Weights of a small transformer language model.
Training: 412M tokens, 12574 steps.
Each number is 128 + 24 x the weight over its row's rms, rounded and kept within 0 to 255. Layers, rows and columns count from 0. Numbers have three digits each. The size before them is the row's rms in percent of the matrix's.

# layer 4 MLP up, 1024x256, rms 0.125, rows 180-216, columns 128-255
117:111100130121154147142135136120126075197083145130145151096064128121131139149138156164129123108071128148110106101080089130147086124108162125110158098100149135100139112115111144124120142124140150127127076096113111107158135127104122136077121145105129084123162125144135095135146126074093154133142135148131176175117096110131130156155096113129107139123115111157111165162132145158121097121131
112:109136102131072135113093065135109154137112151110161131111189165127108106153174138134148084118113134119130158164124164142061130137123131140173103092129123113127119134102135135096128134163143142100092153092133114086137093101099119179120143110140130148099132142139131120097104098126103073109105114142144124134132126073103136117130117145133124179087078146126126148125139138139115138147131
093:129121123129123138130083155123153128112136178125159163145116164137119107149138109125146102092145156164133164090102105130053124131155112135120126143113141157124115111197158117144102154139145122149126077131128130174123084089113114172139144150143107102119123099144135113133162159069141097160102141109071122165132106129152131147159118110096135163136128133133171109101134128118108133110127
044:139095142138158071101105138134126113131121059111132144171117077104148137116154119131130136145114098123121117102107169165151155124140146148177131108099140141136127142140137139121095108159124119155143151105154156121155113133105108139149153126116153127105138079147137136116182129146135105074123110121174100143149121121154107084118186148143136121146132132146164146146082124114116127128114
111:133116120106162136135108106144129154123157115137138155125114120128120125114148100159121083123162134099082124141111143086123146116096095090181139085061126132120088135121133114142131126129158136108131107166170119078083163119131093174137139121137120142160124131129132141149121151132117087118136118069150122123156118142145125103094166167079137101126093146130098109098170127101127114112139
088:149124090114150156126141140165126194112152088146096129108128110153122137162112137124149088095107153101114168107179103149123149106096140116106136126133150167153125121134118142111101116132115158180152129120125114091109132109136147131098131114173159104149135131143174112137128156178128112133148155134148141138143158135162139126124095172159137134124126161115123128109133107129143115149115
068:134116138141131139172104143124171118125112116070117145139123121152058198138090108158116102156114119149135090146164152122097071133126079145120157121149169089142097134094119125124153132136125098077131111154139109126144112129155128137182159157134148110125162128123127146110131087116117101105133143104160128137124154146087161113101136164143113163132118136131107110170130120124171103126139
097:096148114150164140126126144136159078146155145129113143107128118119133156126162149131113158094097188135136116133130144112129120075118163119116148123170103068115122091084082163102135114098108117116172168140110151096118107134124141088150117132091084133100143104132140093132107143149128108117164101103095126143127125106101141158094130168119126117158186147127092124165154122082167172129138
110:158116128153121142110145150129131136171132141133125128108204148124100130126176078152137148086148110125148164151138125108131171138143179159146095093108119085130159147164158131110122128101142159129126153104140120114162137118128154119096071138130132112102121092133123111121148117122108187113140118151093148115154134087153168159152138169105128133126143126137126118151149094187110153130130
098:129114095133109118111164092092111095152084170134120139092162116134154114137090114112158173152143135153178109146132108114127109116107116133183120145112189104113132073136114131132115102118112124164133101082154121093140118126135178143133147128141052108126118151129151112140102109167102153179105117119120134120124134153133125104145132178142121077180119105117056140105126139098105140138147
103:097140127114144066133113108152134131099088075077116164127143153124073128132141118157102109129072117160144172105137152107123107110144181123137126147141113143175130119118143097132159136106102111150106149167139090120152122152109132147091100132147127136092107146135130163129137134121134125144142125157119154142123123195141134135154098116127121133107119125103123105115120144112083113096153
060:170079130157153130099128139156158124141114132112136122178111092172127138131153147103130134131094123123100155104164118140098135119133131106146090105113108093147127141131130154112172148103162135114130137167152185105164105102149135151119127158128127103135067151120136146135157137122120127148140139110139119117170168123146142058154170156137134135103101154130116087138111128139073130129140
112:149119127106097095124140136136166136083095155110138111110130092124121141146132137110152151176139120107165150108149093130154103174160136124106125121181162151137101116141108159150178104152162102129143114119127118125180102101082135180116154112091057119097146136117093156143107109153114140105116107117156143154113151150142161161079106153154135117143118080098130134106170082092129137168131
116:175125168170142090105134152129141165168127165110152144087123161149114169096081132132126104183114131116156072082171142132143155117101124119118126160102168134117139078115135144149107144138159139118100058123134150155143127129129122140125166137127150132116138121101089137146114163143121129154129125089120150133128099128138153150123146181145094131112132126124089188124122147126113116188107
107:159117129090126127114104085133088171125113124101113129114127069140120134093082133121129154126151152165133117078123122106132108147152132144135171163134178091138141150143138139147091140110124128129147111091126089138168147148144162098165167125133123109139103141138137145109161150121158108113153102104124136101134139110107108129112151128122161104116086140118130129067123113135109094102104
104:136129151110137134110128147138076138151148100174162125129121119138091102118140148134151104120069127130154128109155156162156115124121115121109138119101139107151110122168131124145074149103161138121136143150184168189112134135152151109136074115170105145107128163101125117124083127162127143176144104123113110044155107123123156108130096104094121059176140151136148211160170125121156101152121
099:119133074104094125109120113194091152131128140057147112128177126155136113125120132089140146141127158165116106140117144138097140104128129137162155108118159097140123142118132087129119117087134129152147098167157143109125076108114122138083169158115146142152157112115122131128088122136140112088199128139141147152145110137121135122143074114165129120123122121144132148134116120137127134148131
096:147129113166081181105123147101118106121129134119093105105143113112115102083112125112155117114143109114124117162158143158114149080096119096123114141117124105148132174080140092060139140118125173132107139141102124097139131133102113119107106163123159131145122183107139162135122108100125114142122181190159056115124105104126141112124153076124133119104135134152108110141144157128129138145123
077:124137152204143112118133137129132117137153148161117118158085152134110085199089142122140127128109170129116154154138107092122130139129071160155126116104107150148127138131116095117152153143114113137154108099165138160147164130114109143115132110097165126149197110121149117126147135174128132150155107124182129114119127097120085119147139112137134067129132114095128084125104126193149121126160
099:142147148116096147123145146149149098122120157124186147121123157155115134116105163106142140083146098138126087156133150158127138098103117147109108186134136145102167115131068125130189150116115139128139080182104141131101123144087133141108121137118114141117121113160107153103141146124133123150086103136181110119164163163123094155116092165110148127155096133099165122106184139107123151122167
105:081097103145109142189112107117108129111097120076110175100111130112133128126119144131128096105182146146147098102115093120121156138115097140143181122157112090107121104149136122095130112131125162122079124166110141118145081119135152095131110122133135153126117141131107150133141109127100169144125129104149114120135137139158132132097162097144115171177140152094126076182130101106137101170156
098:169135118108119140171132142104092149157107145109107098112122081116124157104114136126108155137105150130117158150139135075104132130120105076144136104131100102144106149104170093123107150126133146112119122100117157168177173121158126110158124104127104113119138137115125095173096135121139139122139139077127134146103128078095143103119132091113086145099141147136162173103125102120149129114140
107:126151142147150068128143131128161140169105144112129162133149161129126114119141114139172121080098154112116136172089110108130125143123111116145134151125078122136147186138152149148129103099106122129131103109133096086107140160132145156129126123142162126132144135120160106110154140118127186156152150135081185097151145140180125146123150169178131123107102114134154096133140150141121070145157
092:139088108099208120103152159149140152155115119096155097147119145117160128145112070101148121131123129124171128107154137163125124144112082113132130183142110158120109127140113091135071131117114134086094179145122100133128145143136124162143143137132078099112151107142159158154174130142147158132133162094081137139167112071105153141137116164089105158147138126117090112147110110127115120122109
106:102123153108204104141116134148087114090139115140135103132101101160103122127161104121137134106126150131122139114110134119110152149147139141108115100136090127112140122134105112119143172160152083150137105116125101105150148118133153095101092126151080107132140136134137112145106106116150080118151147101105081111129109165136130142176162110138092152119140129152096166138088143120159135127109
098:155175123105132095151101138137105155092071143105122137133091152119124115105099180147090126155133150123146124125111112086148118144125138084146099116099147148151136136105139179135111087129106098139155144120144130119201183096151164156101140142163140101154106102091142096109164166111093101146114157140132167151143143111132128120100111154178131130136155117113089117107104095154123131136129
081:137128168113104116176130109099142105136088094102133095115126159156170147094133132097140127122182149119107124143143126147111136084090138080140081099129104106173086148093130075136113160124113161143182124126152099114099073143145150093107094167155124148148076103163074143114138126126147172111136153128102147091112108108138128147121083142133143126097135120109114153142128104134144160135137
103:126156118075141138095098114139105126152154118140083160104135170173127150117122116155131126128160092148144114133135136117124112120138164100125116111103150116164157101117150125096135110102120114111082128117146131118126088120117093135118120137136085115067088166153137095117094128152136105134149154115125137134124111096096164138101162134133105104127145147105110140139114152134146150105118
108:127133141102136100111137089124153097117099152157126144083151205102090090152141125119113112142113115153131094112119120135112184136163123163148153145125116102126135079122131158117131120122102109129139124200102127138161149136151093145123132132144124167100134119139166116145127115104139123071112172120107104107121168140112151084134119114162158138096138127119138136120121119159111118134135
113:127142139104099098135090142112093111140122173139129152148116114128121101123112110093110071120131093131159105161130136102126143159083141139136134151147137135161132100122139167153120077184100116103147165118095106074122134107137169145140147162128178135130123097115186144100122142139152117152104133143114159107132132124131127127096183156159081151132114126123127126122151078194142092152127
117:102128115122151155138146162122155141072134123129127124115117110131103148152133143176170115095170110147136173142097109138140096112155177083129137116139116114168149170170101151100131147142154134145112092127108153115163111159146097092150139151129121173135154150144157156154141132075130138139163142105154169121066088103127139120116145110157089128113149140149125144117125164126168105090106
097:107109166122149104131082156107156131145108106094120119146154159117195119133134133140115134092126172105158137136118127107144124122142137133148157142146118154117147099146068118117111156089140135146135119112168163131137112112139106128133112133132112109111175143144164090152133146138105111121159145133068101112146143113113104126174107113110123147145174138107160139154134145128135122128155
112:124102144136144122152129119111127107139119108126120103114115125144094096134138131132103156108141103141131097154142107105141112119075104113143151153141132116079135099124135119106175133108136118107158077135141113077111163115165118138102121148114142088162110095112124104163120110149120138178120125136155115148116128080120118126107130116127154116118115115110120111117111091201103113124104
090:091158123125094139123112151113150145101152107140156111143136135119122080142121149096154091149116124149136111143132143157113138121151116134133105110106150123137141118143094164124155160178097130121151111149118135108113104101099106130147095135091150101144127131112134113135153120105137067128100143182120147144108093139100131134120088075121150123134166114125121139138127120137175151150106
106:131131166147114142116151131120120133146136150098144138105153129168126138107098134159102091150155145169125130121144127158130125151148155162094136149129141129159163154111130133097083157128121114147120122074141093118136127158150149101146146141166142105119149118112114171143123107158167153134151132082128141145144114105121119139133095165143118162131126131078130159076126112085143123131104
123:094084138146100158150122098135113141157131125138146161122142082166079153121073112126139163117119107109081165083102136102136079175064137132155178132091072137133143157105137103146138117106140082131088090127182135119093109140155133112118107102127146080126111145117143149121128150150164136139060100142147086115151154149132137104145112096134100120097119118138140125122137163102129153136128
102:180108094071091123137115107158094167129150150106144100123115192131160140111115126141159105139120111153148131138115127163139138112102153091156139134173146127079101181118109135123098103123180129133127122132121092114112140130151124129156142101076117093166185129110126166103130079165103134159108116112124123077154143106114179162140155149127122142115144142152140097133096140124126139104112
# layer 4 MLP down (transposed), 1024x256, rms 0.0302, rows 180-215, columns 128-255
108:167152114161154157107142146109124065142145120100119139108168115129105144130067107146154131104137131112127108137180131154111125157120097103146129120119108136089078111089131104141139124117154146095110152097144163118118139124148150100060119161080152143090137060129122131129102155116130097115099153134164128130146099159127134116154108108169134158106114113146122148100145090155129143128134
112:166145124147124126132153135099185096136157160082124122125116087140085136126115156108146096090123099157135149107135138158150082128121130139117100092132141128173160129132126145097130135110148109115124102087121137108181151127128126126065107122130148100138138133118117168094117132133124155141073119153144106110142136162107127089152117166165115107117086124115135128147105135115094132144128
093:139107160131078176146112118152133122136100130135148140115132147161097143158136107128089132123139104136090134127147127145138125127114112179171203132106124135115040110130121134146113097135113189148114174158094115143152124116114116108111169123136162158140121110116160130108091094077136113103154085103090169147106116159172151099112176153137139128141122168135179088138102142133140088145112
053:140138163138128139111121142118140141122150127095134110191101098130159124123106104130122112129118081127119127120137134102165165123128149124191111129139134120117132098151157123117102153146155156150104182139132130109154122118134112161110127156106108163134119165133154148131154104141096113118134085125154098146121095101139096115146149164143140104169145148161125129090067130102105111106138
106:073139128169119154140138117137107126106120126078132106107115149154142133147142148083125126137120166124140128099142110110137163084118141117099147136118087136139150155130123122116184099165165149115108126079081126154137156082108103147151146101135127133141137136126057126137107147125123071124105138140141170123127082103151132126153131135097107132129122082110149131092128131116149115163165
101:120120132136123105116121126168109157115185140129153116080132142162124118109150108094106085131163118153118110127151134169133124149139142105131159142141158139152146076139158123135120167075175136136106144082122119075098113127120174164140101077131112129119127123103123116103167140137114134130091122097143141111141102092126075119094158112166126128111113134134123156158134105103127134114091
079:156158102159113143157139151117129185107146140094163135126089106134102145125085137123144122134131129120146098086122139154149133145112103182120118111149127165105115101112126136156140128107156084103125093095116095072179130198088123123138131140146084111138112117159123119076139131127152140127138142147136124115113172141087185124092127176124150114093131129089147052101154107103134114116113
095:136099103129085098158135109105122121073144150133104063145139131128119061118145132156144134140122085128090127155111119133156146171108159139150158121144126150109139169167139167143127095124158149152084151107126079139118139123108108112115147101120105115092105159114148109141148138148121191134104084143123166167142112107145086115125117114161101091174092128081166139152153153107153120119116
122:071125139129131084124165106112115124157141113130122122119108079097132115120104108117106081111149149128150181114113161122100120138105102126138184074100147140141099116120122128107126133152140132139122125120121130117165090118163141077118142124103132089109119094142100116147146114173129124102062117093157149122124108075127135139167103149129121114115076077105125099150156105085091111146135
097:122155117146149126145127150131151100127170148153126116104096130132133110157121137098141100168092109181122132132135163112172165124180101146139167123107142116081102173136110095103125153135140115118113157123164160126113117090142187169114142136113170156115126145092105146111165114137120122102119093128095081175086095129142152128094115111092110116128103159116189122136115101144129108124103
103:112140103119121170113147119106110114106133157105143122122099168114101108152115116144128175142096128164074143184158122112140144158142157105136147144175122128127114130132134161118083116202102123164130131199105140103137131124148127158121127124129172181141099122131143137124114125154144117114151139139124159171145138137167121142094140105150159138078121126148115164159132118078158138107098
085:112123172160137126127147112115131125138154167147122109109143104092073137149096112163111122129159126166097204096140105119150115104086145144118133165125136128130100059135130174097125114116138111151104159113109106110138098100136131153104089136137136118116116127135113114133152139094099134126122085096098131124130148106128114103112155135125115155154136095108117130118088102155110140099109
106:163097121086109143101132129112071121122103134137177125189077116130135103102116127114153123109148142083123160118139138084143120108121103148112102116146119129133102170072122134136167196125147115122148101139154118135143124149118121130151115130073124125112147151141098107128096081125115128153159169163115152155128139131117093162135153151095108181154125108082122083105130148115136152078155
109:109124100128128080152102138143147111122124121141129100166149165118116139103097104097085146140062159133105140144133152146104121103119132120108101118132123167148164106142168148148107119135173165139081153094118156152101115141127088127111110122142112141136120170144109133133115135109123096133127152089109134139106137147072112161106137135095127119155137115124113093112130107134128128130140
105:114112114127138161162145149112142110143153142142136128118083158108122126148106156115118123157134120148154161136133117136158089173103104102121169117117123113125096124191108108097156140124163145104110112137101115135106135120131130141161132177102104086139158111104149141139170108128172141112162086141127155121102102163136150114148162111143102131143167166124131154176156105078109119107154
101:078132159090132132125123117126141138126120098087105152111116165121110131144181095140157098169088137162149109078151107135159148117133150139158092166124135109134111162109148131142130091138143146103156094178118137145126116125131149113151141107134150149125160102120122144120081155157141092121132107141137149109172141155097130106154142125145146143129048135165174085166118115152145101112098
096:081171114150111135132130098126161112130145130151158173117164133100118141123154107102129115138105143114101104106126115118137115095115156132116124154117145115165119130180120148136133084174147110133125114125131149129102141115114110130136145149119137089112105144170108164168137126134110173120103119135154112154111156085106135151118163157131109126144098099109073171139117157105158176109172
099:155131127125149138166164119153117121129098132120175093148097083125138154111124114171174107137116119155136139131101127151166100135124131150121135124120103121125126153122137108138103151136099114097142096142075077124149122143157131134106121126085106148141161091146130119081110131169143097160102146183126111135128134087156154098130145116120165096134105160179118105151108115171141113106099
077:128117119106123149131138154131121077110140153119118095196146110092128156092163152150095149082166152180125143136108142108159101151152100133118122138143139114121129122105129139157156140105078126095154142116176118077139181093143138101121134144122135146157143153092114163129133144190136131115105114115127125116135102140137108133116136155157129113128088126157196143126084167161134137100114
095:112101116146128080145125141121101128165117141081149148153173098118121140147153157135130133131096117137157117132148087122144159149082121160126129126103153121109138148150143088112119157076130182143124114160078122127148139149149138125137164167167142124132138095171148095076143172158100135111122130169163100160077125104093147137120131136137156139132111118115187133143125079149139150148142
103:118148105128110138136111113115106114116146089153110104114129129154144149116109115142137077132107127150192170109136104129126133113088120130090160115146120156129158093122140197152141134133127133120164135131061125112149109150131115115159153109131171117111130117147147134152136118107115096121098123132156135131075099128172151149112113165141105114147158141082116067119125155110163129142140
094:100143122162155133107108080163157131113114136149129095104144144152124107141118126073165092116137135133156075093121089151128126124117126155132108137137116140162131094128077147134138112144142111149110126129128118110113163122130147133114145125100130114137143115125080135135141142112131095171129099166107182095142103122144111170105199163166129147104068127137120172114134157120134158158122
105:114120183150127128092145144138102113108133169140164148109158140163147150172063115119103174151096147135115124104154126150098120169121138129122122094121146108094164166134086116126109093127131128152154156160139120152115127072148129168124172134136135128129083103101165070162118164156120132105099087112135128137149108172095106119153168117121107158122121118095089134143117101141129185117146
095:150093102103154097099104107121124151091095107133149133108084130100141078089128096114125136071138146123145139143174109100177135119123064119138155114123074126112142115153089107123124097106080109134145172142106098143132106181106117145103120158115114109120144140142126152109186114168131129137137156133081150146144138109127139093176105146103078152120109166099128106121117159131111133118139
104:114119141144120138139130117117118114134195128115105106137101065144140120114123112151119091102160127057077106156185104108142159115079130092087105135095125113121106123169114156122153138102128138095126107095135142141123115134104093108142119124141172082095173155145150138111123141124157201159133155107178119107156067118146148139142101127069111132156115057134131105123132126124111126107104
108:147161089116129097154132117150101146113099166118141176117084156157137102084149109138115146155079089124141079124120135091172135102124130138144111114153104128127121101102118115117146087106101119161158182139126186142130137117100094158091164158157143125080141160103157085123154109166144123128107137136157168166100094133150100159102133136135108124135124163126080123124104143138126134137125
084:134120117103120113131091154122108105128137143094184130122163106149113162165110107125110102114116132093141105143173107100141139138114101096140118122106127121135150127126129123136100132124109124168149134137186118149135134101122110135101151145114087178108132134136112135127109088107156154087106129092130097135143141103176115120145079159139191117098167117111111128126137109103141170153165
102:159103158138160136115099155139120112101134188084186133142121149141129115125150077169118102140109120144110154157136176137095133151113142080120137142122115154138129119156111116141125152116147135124129125138163120093150122142146157189088147161112101127117099137127126134181130131139112111128123111133123126161143093148119073178117124118139112118143090112122108141117113096115122141147141
098:158141122086073155158121124144126111152110121114121091157113160147106131097147118143134128142132148118113103109120120134125119121117123104115088136171141150106122107116134130115134109159112147093124127153182161151129118135126143143131130081098072139122130174149158133140119107124082090133120114116163081122096107103134149109081161127101123120093113112101150151128145123120125161105178
109:161090131130106130161112136148107134102086105140133158198154164161135115152075120164162171155113123143126150127123153131106178175124109179162116107129168125114144130157140096128132127103142126118096143155146103130140109123113077124144109133143143122125142156110128107144141107124114143128125050158056100129135103142125162103142121103139151104058139076088160130127146152085115139128121
108:154141136144123139170155103156120106092130153144088150119088115175139131157138166135118149156133107118126107123146149157136106165137128115136104155165084101099156103064152089104122148094175163094151129146162124101158159118127174173143105139137135073105145110153170127126146111084133069096101099129134133139127116156137118129098118110136119104104184097111122134116138103133150144143102
099:113166095117112138125134107139188094104131127143109155108103108096151129133109131155102150118177122160131143106140120113146108168087104134157123102074110090119167160172107140145107140152185119137102114137106116099120126069114099149063129141141114114156124095131156110131148134126142168115114133127129119135112143072126155122117131149109118160128113091106145136120077118169134093111133
110:157158132103101112193122118092100139145125163151080170154067118128107132125142145147126149147101105120170124171103150145137117126115108118141103156123112137105180149143109120114155138108150158136132137182104131119116106105125156141104145111115117128099113097134157112092098104127093095107099112132159127102169161153114140077087113152073158101096154088147170146145084133150125125118155
099:154159141082140143130145143078133165122135157143121163115075126101152118140098150166101158095108152130147138089116121135132138132160149110126165081102135115109168152148151126123153112141123121077136154093172105129169122109148147104082129149126105109119107092098117154130130101143114094149122118121139082136115098116175131141133108156139110141100104087118165116156126099159112112121142
112:134126140071094103137174121154134181092145153147128122143081094124111126138088170135114119135111117147139144140138116136120108169108153139127116172125126160148142142118105120103121150154142140133146107084150153122119169134125152113117146158110113141129149136135062108115127115165106108159172125113160149158127097138119137151110151101162108128163151099089112148124143113095149185146110
116:123137163140133150145124143143150126119102164101139148127125107076107126136126123108161171135128094117152167156115127169143171158105113105089145118121143114178061120123121130102133127098110089126142149151134118136138144126117094156100091115098108145080110143132121134137127134162152139145131122143150114163103121156111146146161133122081112101108140084141148119107152128073112163116169
# layer 4 MLP gate, 1024x256, rms 0.132, rows 181-216, columns 128-255
113:115066123123141132128098112097084140134105155123119135120136120077111108123161156102166111118161138114103180138161156119102127146117186144114152127138150095156150157105132126115143142143115156092109118105146085076154124138119095135123112118122127105132130118106181109131103125116155169116123141122117155144103121139112167136148111112090125119101132163134130078122109141083162092149093
086:146096127104154115125157100092116084164116164115138155098174115105160151165154075116118150119100115140126116141150156128122146144097118083091138164120127130165141131127160103130156092091150179099152183124104132141132143084128162148145136132134129090142142138128147149105141109134140106101127103142151145127151129118148100091133128169167111151117074115147151163158116135149092130183127
049:136163113152104135100147132119092114095140193136139109103156162177112150138114079133127122095166152141158115151160088124116126134093113101130117116180134130164128132100099160125166162101121138100128149122110079131131145130141143087086096170115106125142132165127119100151082110087138108174126150126099165106121122129128160133133090103118131153112127099106096138099129144138157159138122
103:146094117156169105144119123100152122111085133102129133128108125118136125120164094125141125140140116086137135122141128123138125116154152167126051119140146115143149134090106115128163110094115109140165150151123137162128115102117113099126138125125168134139156131173158157122148128143151184105113133132101107089098158101165104144133081133102158105133148139132118140116124165128117144155128
104:115097114128155089123125114173119073150131152181139151123116117113128125119142079154124093159153103130108140113099138115145127137163114143173106150082121106153107172121141135129187152102170100092108115111137130125150120172101134128136085137100101162095121150109078141106138117159085148094089095143101113103164166098115088146103153116125116096139158076127123113167134152122140153126092
074:093110107134138117161123114102153110143109133069066131128145150161051160117111107153098088155118124161138095145150136133104104122122115140157165126144170116135123138094146097134130147119146113068149105143152120135111106114142139138146106150087166104142131157149115127158127099098109137125120108103143143117110139147166143106053137163130119149169143139132103115190110132118158117101133
097:151139106099107135162090123125151123134095146160111154114127096118147168129100147081118188123118156172114151077120137150158128057114103108098120123115127146153115111096098114140107130115118138115119130086122170147123164115171104130122110115134150103134104118122177115155133081112159139060093165124133110123134132152056127180132131125090098153090120141132112134127119109114154055122133
128:139171166110103138100144133167115098128143176138170137161100116127147142123109099137154119115157109135145149119149127129118119165141114131130090129114172136134155120122146148118125133141102119145107135114119097134127140108148112125141140111110128122117150096148163175134111109160158085150128103098144100110120080144152103144140146162110177167097112079121090134115118171103105059128108
101:164109108108115136095149120150107175141156137114130139116093127119169104127112133159076099137083115154148109103070144054151125117105125143128123109115102107153101097132125127128117105139135162116108121111112118136104145082123133116131181111138130124130080143105120161121129131117117085139103114147115113131100059125110141111113102143086104111119116117135173155174148100143152120173119
104:150118090093136102175127155134101150125144067127097129121113107118145126155141132124135125141081089125198165103146128105110156127138159115122154121145106124134136144106114113169139149132126169132141149094098128175137112139168121133125163144140114160132119137128135190123148094086139141127157117168140156096162154155135151140143132100128081138113136156115124107164113138129092145106149
086:058165131110118106156110117138088159130135162177122104077152142142104115143092122162119096138152162152117148145098111126148144134102122148100168156096158164116128099145153138134116118144097129152120151121121089126117115153110123113117088115126108126115122123151124107109100113139114158096128118122097137127119079143152109149112130125131129144138156107113113202136094128128118127133143
105:133097133154100146142132115123126134159107154079149125094153122072115124127168110159139156126172137125142156121096193138123107142122134117155113142081117148092045093162194078123130140119095090149106100154112086076150102112131142093145139112140090096109109091116142130104118137151135135112148120123103118126114127191115125175143140103151120122150074107127126154109118161112172161117110
112:103119125097156116148100107147130143114125130122136097104135089145120123089111113084154109118127144090078122137173118147178140103120094113138106075173112094112125115142090137157122132105130158181125112110122155123145139141116173095076161136182150086139113108172137144111131174118120123124107130121154137150107100133082081143119135081106123130121111141114176155131095110134155126136114
107:105158133124149107110171148146121144148114096159136121135142108123133110070106136165126170114137085143163109105147087161157145126113146160140153127094104101114121172117101114111090156103074144142127165143137166127131104145111145129119108124086143090110131127090135120180108098114107177118149123162119118123102160130169132092185125174108113106140129119094099140156116120119141186123117
100:115190142120141110133149104111098117142136146158138103142143138102130103172149111150107094133127124112116122155084097166156135122114144139134162138108143158134144150155123130164115119150124104110127167107126186113124111139119117125141099126084136084112133128121109117121142150098160134114096104124101136158077141138140132172115193161116105141140151148137107136124125143113120109156157
101:120097126105126152153082122161124134133153132143170097133133121129137175142110156143164129129132131136125137094124106130105126115119155124086141139073146129146139142166128096124137129096110169095099153136128093127078087120126127120094134096135111141121139134085121138141114173142199128161165113117158147133151134116159125108140108180113129089100110131141125110112120155148097188128110
093:132127098132098130140126158087118149109151113114083109153072143103085114115136140138177097102107102093115136118155129134146148125139160125121116142130134119157145115074084105122123184134122149118144107165116129088152126126138133162129099139090155156087099142130154139140162116099146147169105168134142064114146106067101196095104144120136120090114174171128137120150126173113137116161121
073:136150135158131095103147138117161156127092179108128113132112117075140121137144089124100122112108133147148135122128121117099126135142071156140102132109165111138157117108129100145121096155148119073114121126103163109135156126142139130124108104077096145104166094099148150110107105167111108071151182153149155132042140111106082203131168133108124118152122126149164139166104123142125128111152
089:156139139158096105126142155131158111069133150142128117134122161143131153181162113137154109177122112143115180122108123134144072079106105108129112115108102145165118127147162148150150113161117136138108102164192115097122101159095126136118136116142119093096155118160126159108129112092123122134126158177125158101104120113110112114099118139090135123123145145134102154146154133108145142123076
102:137082109170127144094087139141132141122135140163107143110123109110111136110130119114114139161116156116122116084128147115108110122133071111133109077108126116152135125119123092130138130117138142142111123121120127124143125110134101160136137127163125154127090136131127160195119126128105180130171117146136058181153143146145120149133190115117133155150154097113110142144097170128102115117134
098:114106117144133119111117165098140068152099147139138091111106120139142107118114151131119132141095086145144133125170173136137111128078148191100129127134139093127110164130121156114147134087104123125109155144115124125156142141165121120103126143114083147112115123097135148095114098181159151090114165097081155090121195137136103169120101175076133101125075140152117111111162098150085161124138
101:120143143154150112125136117093120115136153090143154125126156115149124172129138112140155069139136128152093131112093113122167143126112144143124093105127105141147126076158125143154120115147146125184127101142162111162161149141156143142112125134175147171140145109137132099122109168132133154105122086112136138122112169107143124156166106129116178107109157145164142066134145149083111085159089
095:153106098108097078139124088147072118078123134101117114150150083127161105096120137101112150108139095105151121108169165136157164097115113129119173111119106152149156097158122137156172085109085106146152138116111075158111101106097135138131144163131098122127143074173123139099123125105142154107133120128180147156126148100136120096129104173107081172126141115134105162104101129134150126135121
106:175171127093111117127131134151186109142117113133143152144128150121135118154137148108129133155149108149093094117120100124139131169098157125127129130143164137137142108121150134111176181149142141119151129092075160130109115105133107157151131164141133158193118145145119099117149146155148114146083134148148182162140129154120162147150127164135132093155121121122124169111140118154133186119155
100:162107140111155161138148099107119134149175104143113116145173148119159139152145161124135118108097121159137122121140119099131143083106098183128108109083098181131099118079145123070084120153125120109159125124146118141107164163179114147117102131130095117161117149153116130118120130123128150116156103076095124092078101129118117136133143169123119129140148095133096116172148107130163134134117
078:131127106153129123123158165107109147140112124081143110117162123128146119130136148152126086100128122091117124147141116108139158128083111086130074103100099140094134155165130093143124120161140140132142092085089162096123143093154161113135133167113081199137137122190111135134098076110131145138108146112139142118113149131177116134147103151126155095120181155119123134141154104132156139132171
109:113151086102143111086156081144119117135127163152143099113154166138155116153141132162158093159160119116138137139133145158110122117098157130135142144162123131136130156112103153111131146114095155155094136123114120125115075170162139095152140158110112132128156073061121170143120115115121129156130123126174098134109137136124134130124115158125131122119153089163182112142075096143107138144082
104:139106156172136134098121150114153138152094143132144151129110113089124141141149165126091125144137107110119113130089170133129122100120178111106111153074138152141140139127161150160155144132151127141101122144136152108100107115114093156153150151141135132064131131140097153113163128154186176115112149115101146145164140093125153193107101139104142126141143183148162148141128151152150098142130
112:129135137183176145147125115128121126145116156091128096092132125112175130158145121105166109135098131151104087132128117094124119087155140097127105121158090112135143127088164087121136149135142186170136135144132106095162159117125149156135173148145130141150130111111087162112143072105075110131148133116106135137100163174159119145132117128124131137128102114106140122083112149101159147119101
116:130144129097133124144142121144106131123145145164081174105116113115179111102107132152123170125148111130144103151123108121151085158146097090121118139134153120120119160136148147124164148133154176157173174131138185131171109121125104124146100148065171103069155085110121126084111127146099096125147137118128132156126091128146118124066129136132149121135151135123150124087147157103176109125121
091:133142169126160113183080142136167135179134136105141093105135180114147076141126124131119119113080201132120116087094182093104147120147111180119119169153122144154146145122137098102111101128117140152099170112140142137110096140109103126113086118156114115132156124124154144173127123145113168148143116131081140124126101125128163112156150085119112153117158142138155136128162158102192125119131
112:165125102115122136141131100121133104106125085131133094138207138107108115170128110197122089147145129115101139127108114149100184101131135108146112123123132083103160137102147162137127136136111116141162104092160142141142136129131101125100170138115133157107120160121138163117150147118095130139184139094173148154123113149132129165116127093146145094134135118121117146113153093125094137144088
091:102122138105121137116118174086123121135130129143132116144110132154172108108104125134138073108135124132161148162152155128146140152140142136172115126159144116169155124173104154152129131150103148141138133162150113146129116140154112088123117146118107053162131148103121140120102137111134076128118113110122153148096181161062187132186111107103152136134127138120122119139127116122090120151116
107:129133167141138167149127120155153123126148170143133129157132113160108141178138163121134125107129100132143086176151108153140134126139193107104140111102090153127148150113151164097099099115096133165104104135147095114143102153126133122117140139129076104156149116091144132133102147155190137156155123116115137099158141111163145122128132126131121154156145110115120132156135156093144132132110
119:120176112130106093115149161148149121114148111132095147132089128123143147129132101145123136143123089127129093131133103106129156112153164108128108124144113148124105134140155137109148095154083082125116159135131149092156103158095117150134116110167138064119104127155128150093131144075134160151192113163131120104138147108157126126139086131135127151179148178140166158083111130116142153112138
099:130106121150147155172138173122137141138170115153093130172130164158159140151145195126122142134141169101115126120161090093129111136143117126114132152127097154142133133151113121095089132148152127147146159104122121109144135153158138107129099098153136136071145116114181118119123180135127118119134128113123123104105112120139129122145083116153115131126152102106075207102106143126141154098103